Part of a small language model's weights.
Architecture: LayerNorm before each block, tied embeddings.
Each number is 128 + 32 x the weight over its row's rms, rounded and kept within 0 to 255. Layers, rows and columns count from 0. The size above them is the row's rms in percent of the matrix's.

# layer 8 MLP up, 768x192, rms 0.289, rows 369-377, columns 0-191
size [ 98 103  96 112  94 101  98  92  97]
[[170 154 108 107 130 161  78 116 129 152  91 115  78 107  93 124 129  76  89 130  69  93 108 110  77 124 160 106 185 190 119 129 117 123 112 177 196 173 123 158 158 109  95 116 132 138 149  86 130 168 134 118 175 132 166 125 150  82 140 187  94 122 109 147 112 144 203 143 105 136 111 144  48 141 185 191 192 144  77 190 109 101 120 123 130 150 145 120 149 112 200 124 146 102 124 116  94 170 102  97 145 123 137 191 151  92 166  67 132 131 106  86 160  87 143 109 128 158 199 109 157 137 143 164 113 105 118 143 146 149  62 136 144 168 154 122  95 141 134  90 121 131 172 137 147  94 112 148 150  85  97 123 104 137 143 195  22 134 157 143 188 129 134 139 168 145 137 156 103 134 116 117 186 123  98  98  92 182 145  94 114 156 147 122 111 121 179 118  98 114 155  91]
 [ 66 123 143 102 145 139 150 129  73 110 119 122 130 135 132 125  83  82 166 160 139 143 107 110 138 121 124 129 105 159 125 150  95 149 105 146 118 147 118 110 124  81 161 143 119  39 160 183 106 114 173  81  80 129  89  77 112 156  98 104 125 128 140  91 157 175 136 174  96 126 147 120 135 102 186 163  90 152 132 103 118 128  94 136 181 145 139 149 180 123 147 148 135  87 112 141  96 220  76 113  71 163 174 133 143 170  98 169  74  96 181  74 226 125 129 155 101 130  83  95 121 119  97 118  89 123 162 110 102 109 151 127 123 143 118  95 115 128 119  72 131 156 166 164 116 120 111 115 172  82 149 110  92  97 122 182 188 179 106 105  86  83  88 163 182 143 116  42  61 131 129 115  96 134 149 154 175 117 145 153 124 112 191  97  85 161 168 151 103 125 135 118]
 [ 96  84 155 111 145 129 147  97  38 149 127 118 114 111 140 131 187 142 126 100 145 144  79 182  80 197 231  97 157 116  84 104  90  82 140 106 139 160 135 140 177  99 142 166  95 110 177 119 136 120 150  76 109 126 145 176 169 114  99 144 182 119  89  98 139 138  80 122  91  78  82 112 105 166 163 139  81 101 138  64  40 147 166 152 161  95 140 144 191  98 120 124  92 122 122 102 156 105 132 143 103  76 145 174 103 106 131 127 129 108  99  80 163  71  79 141 162  90 153  88 163 147 165 124 103 118 164 159 139 152 123 130 154  84 149 135  78 136 109 159 182 134 124 143 114 109  91 146 110 100 198 158 132 123 145 140 135 123 172 101 111 101 109 114  92 153 188 155 124 127  99 106  80 105  85  97 136  51 156 146 147 147 159 126 129  79 130 106 102 131 159 158]
 [131 125 106 121 113 120 118 147 163 107 187 173 141 113  98 159 176  72  81 181 118  90 153 172  78  82 134 103 109 130 167 133  78 111  72 134 143  94 136  78 109  91 146 167 166 124 139 101 163 162 105 140 146 112 119  93 163 172 140 183  84 191 106 147 124 161 131  56 145  88 136 159 187 126 127 107 123 127 120 169  93 145 112 102 164 144 146 104 150 100 120 109 133  76 150 143 129 198 133  94 156  44 123 135 174 194 157  58 173 155  99 122 136 143 190 125  54 139 168  96 216 160 115 107 128  86 144 144 107 161 139 165 161 133  56 124 164 134  85 128 143 125 163  86 159 132  71 119  93 170 141  87 119 111 119 101 114 150 151 112 112 114 170 133 108  81 170 100 123 142 135 158 181 102 143 125 118 114  84 162 117 133  81 112  75 141  98 150 132 158 101 132]
 [119 149 111 112 134 152  83 151  89  93 122 102 149 151  96 106 159 134 124 109 142 166 136 162 111 147 129 198 151 120 109  86 141  75 123 189 167 135 146 156 148 109  83  82 167  61 112 111 121 186 111 111 143 113 143 122 139 157 111 165  89 110  86 138  92 198 147 137 157 109 127  66 137  79 207 141  98 132  84 139 160 146 114 108 103 112  97 134 154 122  98 114 134 203  97  96 126 155 140 168  99 155  82 153 140 174 195 188 162 132 110 173  64 101  92 132 100  61  68 178 145 128 160 192 141 124  96 100 128 115 110  81 131 136  76  83 130 131 115 175 145 141  72  99 113 168  69 153 194 144  92  65  77  61 126 128 150 173 165 129 137 137 112 118 114  98 125 143 129 117 130  94 134 130  99 133 134 164  93 121 157  95 151 116 182 117 191 103  97 111 134 109]
 [168  76 104 147 142 121  69 126 134 116 143 139 123 157 140 130 139 117 112 115 170 143 201 180 135 136 170 138 149 125  95 157 113  75  88 134 117 162 128  90 127  91 125 152 140  99  86 138 105 177 111 135 191  74 145 144 117  88 117 101 161 110 142 176 101 107 104  87  97 165 160 132 177 189 156 123 132 147 130 152 164 163 103 162 122 148 122  91 136 129 126  84 114 150 148 194  74 130 116  74 137  64 131 188 149 179 158 123  92 108 157  94 121 105 172 124  42 118  73 144 134 144  93 148 153 139  79  92 146 129 107 136 121 113 125 162 114 149 204 121  99 119 142 116 146  88 144 161 192 112 131 175 138 163 155  61 152 162 151  69 105 202 132 104  97 165  71 153 105 142  96  87 131 169 120  94  70  90  61 119 114 135 113 171 113 178 161 108 121  81  74 146]
 [154 101 138 205 119  90 158  95  87 116  84 148  96  76 123 113 132 170 142 112 130 119 153  98 141 135 143  98 140 158  85 105 100 102 137 159 111  75 145 100 153 128 122 127  93 120 114 102 143 123 173 135 136 109 158 118 152  92 125 154 124 130 115 153  94 207 135 163 123 121 170  93 104 153 112 135 116 137  83  79  98 147 108 141 161 176 115  77 117  85 103  36 129 130  91 119 113 104 131 133 114 101 183 173 103 133 117 149 164  76 141  94 106 141  84 104 138  96  91 120 135  77 162 120 118 140  83  63 136  67 135 195 141 124 148 147  81 218 110 149 123 152 141 220 153 136  87  94 116 179 133 177 153 161 125  95  85 139 130 114 149 126 163 110 185 138  87 123 128 176 120 128 138 104 126  79 209 116 204 111  97  97 131 216 127  97  97 139 120 174 160 162]
 [112  54 147 193 130 113  80 150 112 130 143  91  93 120 114 163  75  93 138 150 147 136 137 121 102 104 134 137 150 134 115 171  86 163 117 149 111 109  93 124 116  76 168 151 185 123 177 127 119 197 105 142  84 125 161 127  95  73 180 112 178 186  79 112 127 124 124 107 139  84 151 138 115 157 149 196 150 141  57 149 141 136 121 150  79 144 124  78 165 147 114 147 133  85 133 155 152 133 179  86  95 180 187 188 103 114 141 163 110  86 144 137 204 166 111 127 169 185  84 153 114 121 126 196 144 162 141 127 117 112  89 118 126 104  75  71 128  82 117 128 115 142 117 138 114 168  67 137 153 152 129 108 121 162 142 125 104 178 136 150 125 113 169  88 108 135 129  91  96 188 172 108  74  79 171 130 148 158 137 187 189  76 120 173 150 142 161 117 103 127 172 144]
 [149 122 113  96 179 146 122 129 151 152 102  90 124 174  96 105 113 152  92 107  83  53 117 149  59  90 131 153 108 103 103 177  93 169 146 184 130 119 157  92 147  91 129 151 146 147  41 143 177 103 142 161 127 162 169 116 116 107  90 109  76 100 162 136 109  91 173 190 112 120  98  81 177 157  90 151 111 125  94 103 152 127  82 206  65 107 186 129  96 122 104  89 148 145 167 122 167 120 102 152 161 156 116  92 150 144 146 148 143 155 157 163 143 134  61  89 103 163 147 115 157 142 135 124 161 150  91  74 108 114 114 142 122  21 139 127 109  98 105 134 147 140 134 137 121 116 113 172  66 101 138 154 101 187 115  96 100 169 120 133 139 177 123 102 132 104 107 165 140 128 152  56  66 113 107 161 135 194 103 172 135 136 100 166 128 128 136 109 193 137  97 153]]
# layer 8 MLP down (transposed), 768x192, rms 0.291, rows 369-376, columns 0-191
size [105 104  98 105  96  97 108  86]
[[ 89  64 109 155 135  93 151 148  73 115 118 117 120 134 164 164 160 180 144 171  57 132 115 188 171 136 114 101 160 143  96  74 123 145 114 111 103  68 154 135 141 153 142 103 175 132 123 135 153 172 154 130 146 141  87 156  57 140 108  75 132  99 123 168 172 151 147 145 156 136 130 142 132  66  96 127 118 125 179 171 106 166 129 157 130 139 143  92 107 192 127 116  97 144  90 126 149 122 141 102 124 144 101  71 145 174 104 112 174  59 143 160 129  95 145 180 137 108 113 113 122 108 104  90 119 112  93 144 139 141 246  74 142 163 106 105 136 113 114 132 202 145  94  92  92 138 134 110 183 105 221  60  97 135 144 141 154  89 137  85 172 131 108 142 134 160 165 170 126 142 189 102 146 109 121 140 161 151 112  62 178 148 132 149 149 124 149  75 148 156 129 159]
 [138 135 108 139 135 108 116 126 124 139 148 129 132 112 167  86  69 164  97  81 130 158 122 144 126 187 152 117 119 116  48 130 139 114 116 103  92 166  67  94 115 136 107 157 144 106 164 102 160  77 183 161 154 126  64 146  77 128 147 125 116  83 115 123 183 167 112 170 122 129 116 162 111 148 127 168 190 110 141  95 143 120 131 175 138 129  82 132 145 153 127  86  96 126 111 122 152 105 135 153  85 120 140 159 154 145  70 104 130 134  37  71 139 142 186 140 120 121 163 154 120 115 115 126 124 127 167 169  71 157  72 140 128 141 100 145 121 106 125 108 177 187 137 143 142 104  94 145 172 108 151 109 125  79 147 110 139 180 156  95  76  98 151 160 115 232 105 117 156 101 153  73 173 117 179  58 118 129  92 183  73 130 199 121  90 143 131 160 194 167  93  83]
 [145 126 164 136 154 134 110 121 138 140 149 166  87  76  94 136 203 172 113  87  31 109 152 116 147 112  85 192  97 118 154  99 169 155 135 166 109  88 160  84 128 116 183 148 127 149 101  68 140  83 150  68 132 138 101 116 127 148 160 147 129 121 146 117 128 112  71 115 131 121 100 130 105 130 121 115 113 135 151 128 164 110 104 120 117 185 137  82 120 186 118 158 125 151 169 106 122 118 133 179 135  83  93  89 139 124 105 116 103 160 118 160  82 102 173 165 155 143 153  78  63 151 134 146 139 135 163 160 184  69 115  58 123 104 168 169 130 195  92 154 158 138 139 146  72 135  89  71  97 143  70 123 102 132 193 147 124 162  78 200 152 121 144 118 148 131  80 117 130 103 106  92 128 125 137 135 169 101  75  61 160 108  80 171 139 118 117 151 179 116 188 161]
 [112 189 145 104 136 105 131 113 133 124 133 157  97 115  92 154 147  90 166 142 156 125 104 106 144  88 179 126 130  54  97 109 124 121 167 146  89 133 140 157 116 141  80  76 107  99 105 157 115  98 143 103 139 203 168 192  52  73  81 111 196 164 137  92 150 119 152 153 141 148 145 128 102 128 130 149  60 148  69 122 185 114  91 110 162 154  94 121 119 126 169 154 133 148 146 153 141  82 139 190 177 160 147  91 115  87 173 206 116 124 141 145  82 112 150 156 159 117  78 123  57 133 124 156 164 112 183 100 130 166 156  96 173 115  96  99 154  90 128 127 123 103 148 156 195 137 147 115 126 123 139  67 115 116 187 147 135 141  69 123 116 127 130 156  82 166 152  99 127 112 147  94 119 179  93 135 172 184 172  61 176 100 179 138 138 104  95 113  83 141 128 109]
 [117 188 138 108 146 140  85 107 111  95 111 137 126 152 119 130 151 148 108 192 118 135 123 136 168 167 111  90 165 132 169 147 152 128 145 161 105 139 105 128 172  96 140 148 130 152 108  97 181 104 167 101  91  96 117 141  96  68 168 133 132 107 120 126 176 156  61 176 174  58 151  85  84  88  85 100 104 114  89 177 144 155 111 113 100 168 107 116 132 163 133 105  97 164 114  65 133 110 208  91 140 156  41 105 150 117  43 191 139 176 139 148 101 173 138 142  49  78 157 126  47 103 160 147 109 134 179 103 178 147 136 140 147 131 119 137 118 160 115 114 172 111  75 101  73 140 109 109  93 102  88 155 138 112 128 136 119  86 147 144 148  93 175  66 102 104 139 116 158 119 143 149  86 141 174 109 132  81 124 176 132 150  90 127 155 115  84 157  74 129 129 121]
 [129  83 143 194 122 128 212 120 132 157 153 121 119 111 118  78 112 155  91 106 137 193 101  91 112 129 142 151 117 167  96 119  64 111 220 187 108 114 170 128 142  77  78 139 166 143  92 105 106 144  91 133 127 118  97  78 212 117 127 114 141 128 144 139 159 175 138 125 131  64 133 135 144 116 120 162 110 118 129  83  48 125 113 107 146 121 136 146 119  82 153 218 104 137 118 104 128 138 100 146 125 176 133 105 150 104 131 110 121 133 168 128 153  66  80 136 113  77 135 129  94 158 116 175 107 118 106 146 138 141 146 176  65 180  84 177 136  87 136 116 174  77 163 157 165 163 105 154 101 132 102 180 137 128  84 156 170 111 150 182  76 163  91  79  71 153 160 151 144 109 101 122 106 190 115 177 143 130  96 191 139 106 167 114 141 109 149 159 130 132 114 110]
 [130 109 133 114 137 115  28 135 119  89 185 140 193 144 151 158 106 100 174 119 113 142 140 117 185 113 136 162 123 144 130 133 117 148 147 128 103 184 116 183 138 164  59  71 125 190 141  77 118 188 153 172 128  93 113 175 158 168  91 123 113 169 135 134  98  84 127  82  91 191 102 120 197 132 123 112 115 144 132 203 117 137 113 142 168  72  90 150 154 160 137 124 123 146 106  56 124 121 118 147 105 188  73 105 113 164 170  87 160 178 154 182  92 139 128 139 125 181 117  91 178 113 145 134 126 125 188 139 132 133 186  70 134 137 115 122 154 138 148 151 131 107 145  94  99 132 142 151 166 122  84 123 103 136 172 175 154 101 129  82 157  92 155  98 115 163  91 140 195  97  94 126  90 136 117 162 152  78  70 106 179 174 113 135 102 109 116 145 136 168 130 138]
 [116 177 163  89 101 137 145 101 149 108 109 104 155 147 137 118 135 161 122 166 137 159 181 181 113  96  75 125 118 161 118 103 128 180 100  42 143 128 213 188 124 161 130 113 100  90 122 105 206 122 142  99 109  93 103 138 130 152 148 155 130 151 133 161 162 192 161  77 114 157 122 112 140  99 146  94 153 126 168 109 144 128 120 137 179 148 179 122 100  96 104 190 126 114  80  86  98  60 111 163 175  96  84  99 141 137 171 123 117 161 125 156 120  79 142 107  90  67 147 107 180 134 105 129 172 134  86 139 169 138 126 113 175 191 106 166 133 117 129 165 127  97 121 113 123  49 130 145  83 107 161 152 174  97 114 112 142 122 125  51 117  50 112 110 133  97 117 154 151 108 144 154 120  92 175 140 102 131 116 133  73 199 151 148 138 148 114 171 196 125 168 160]]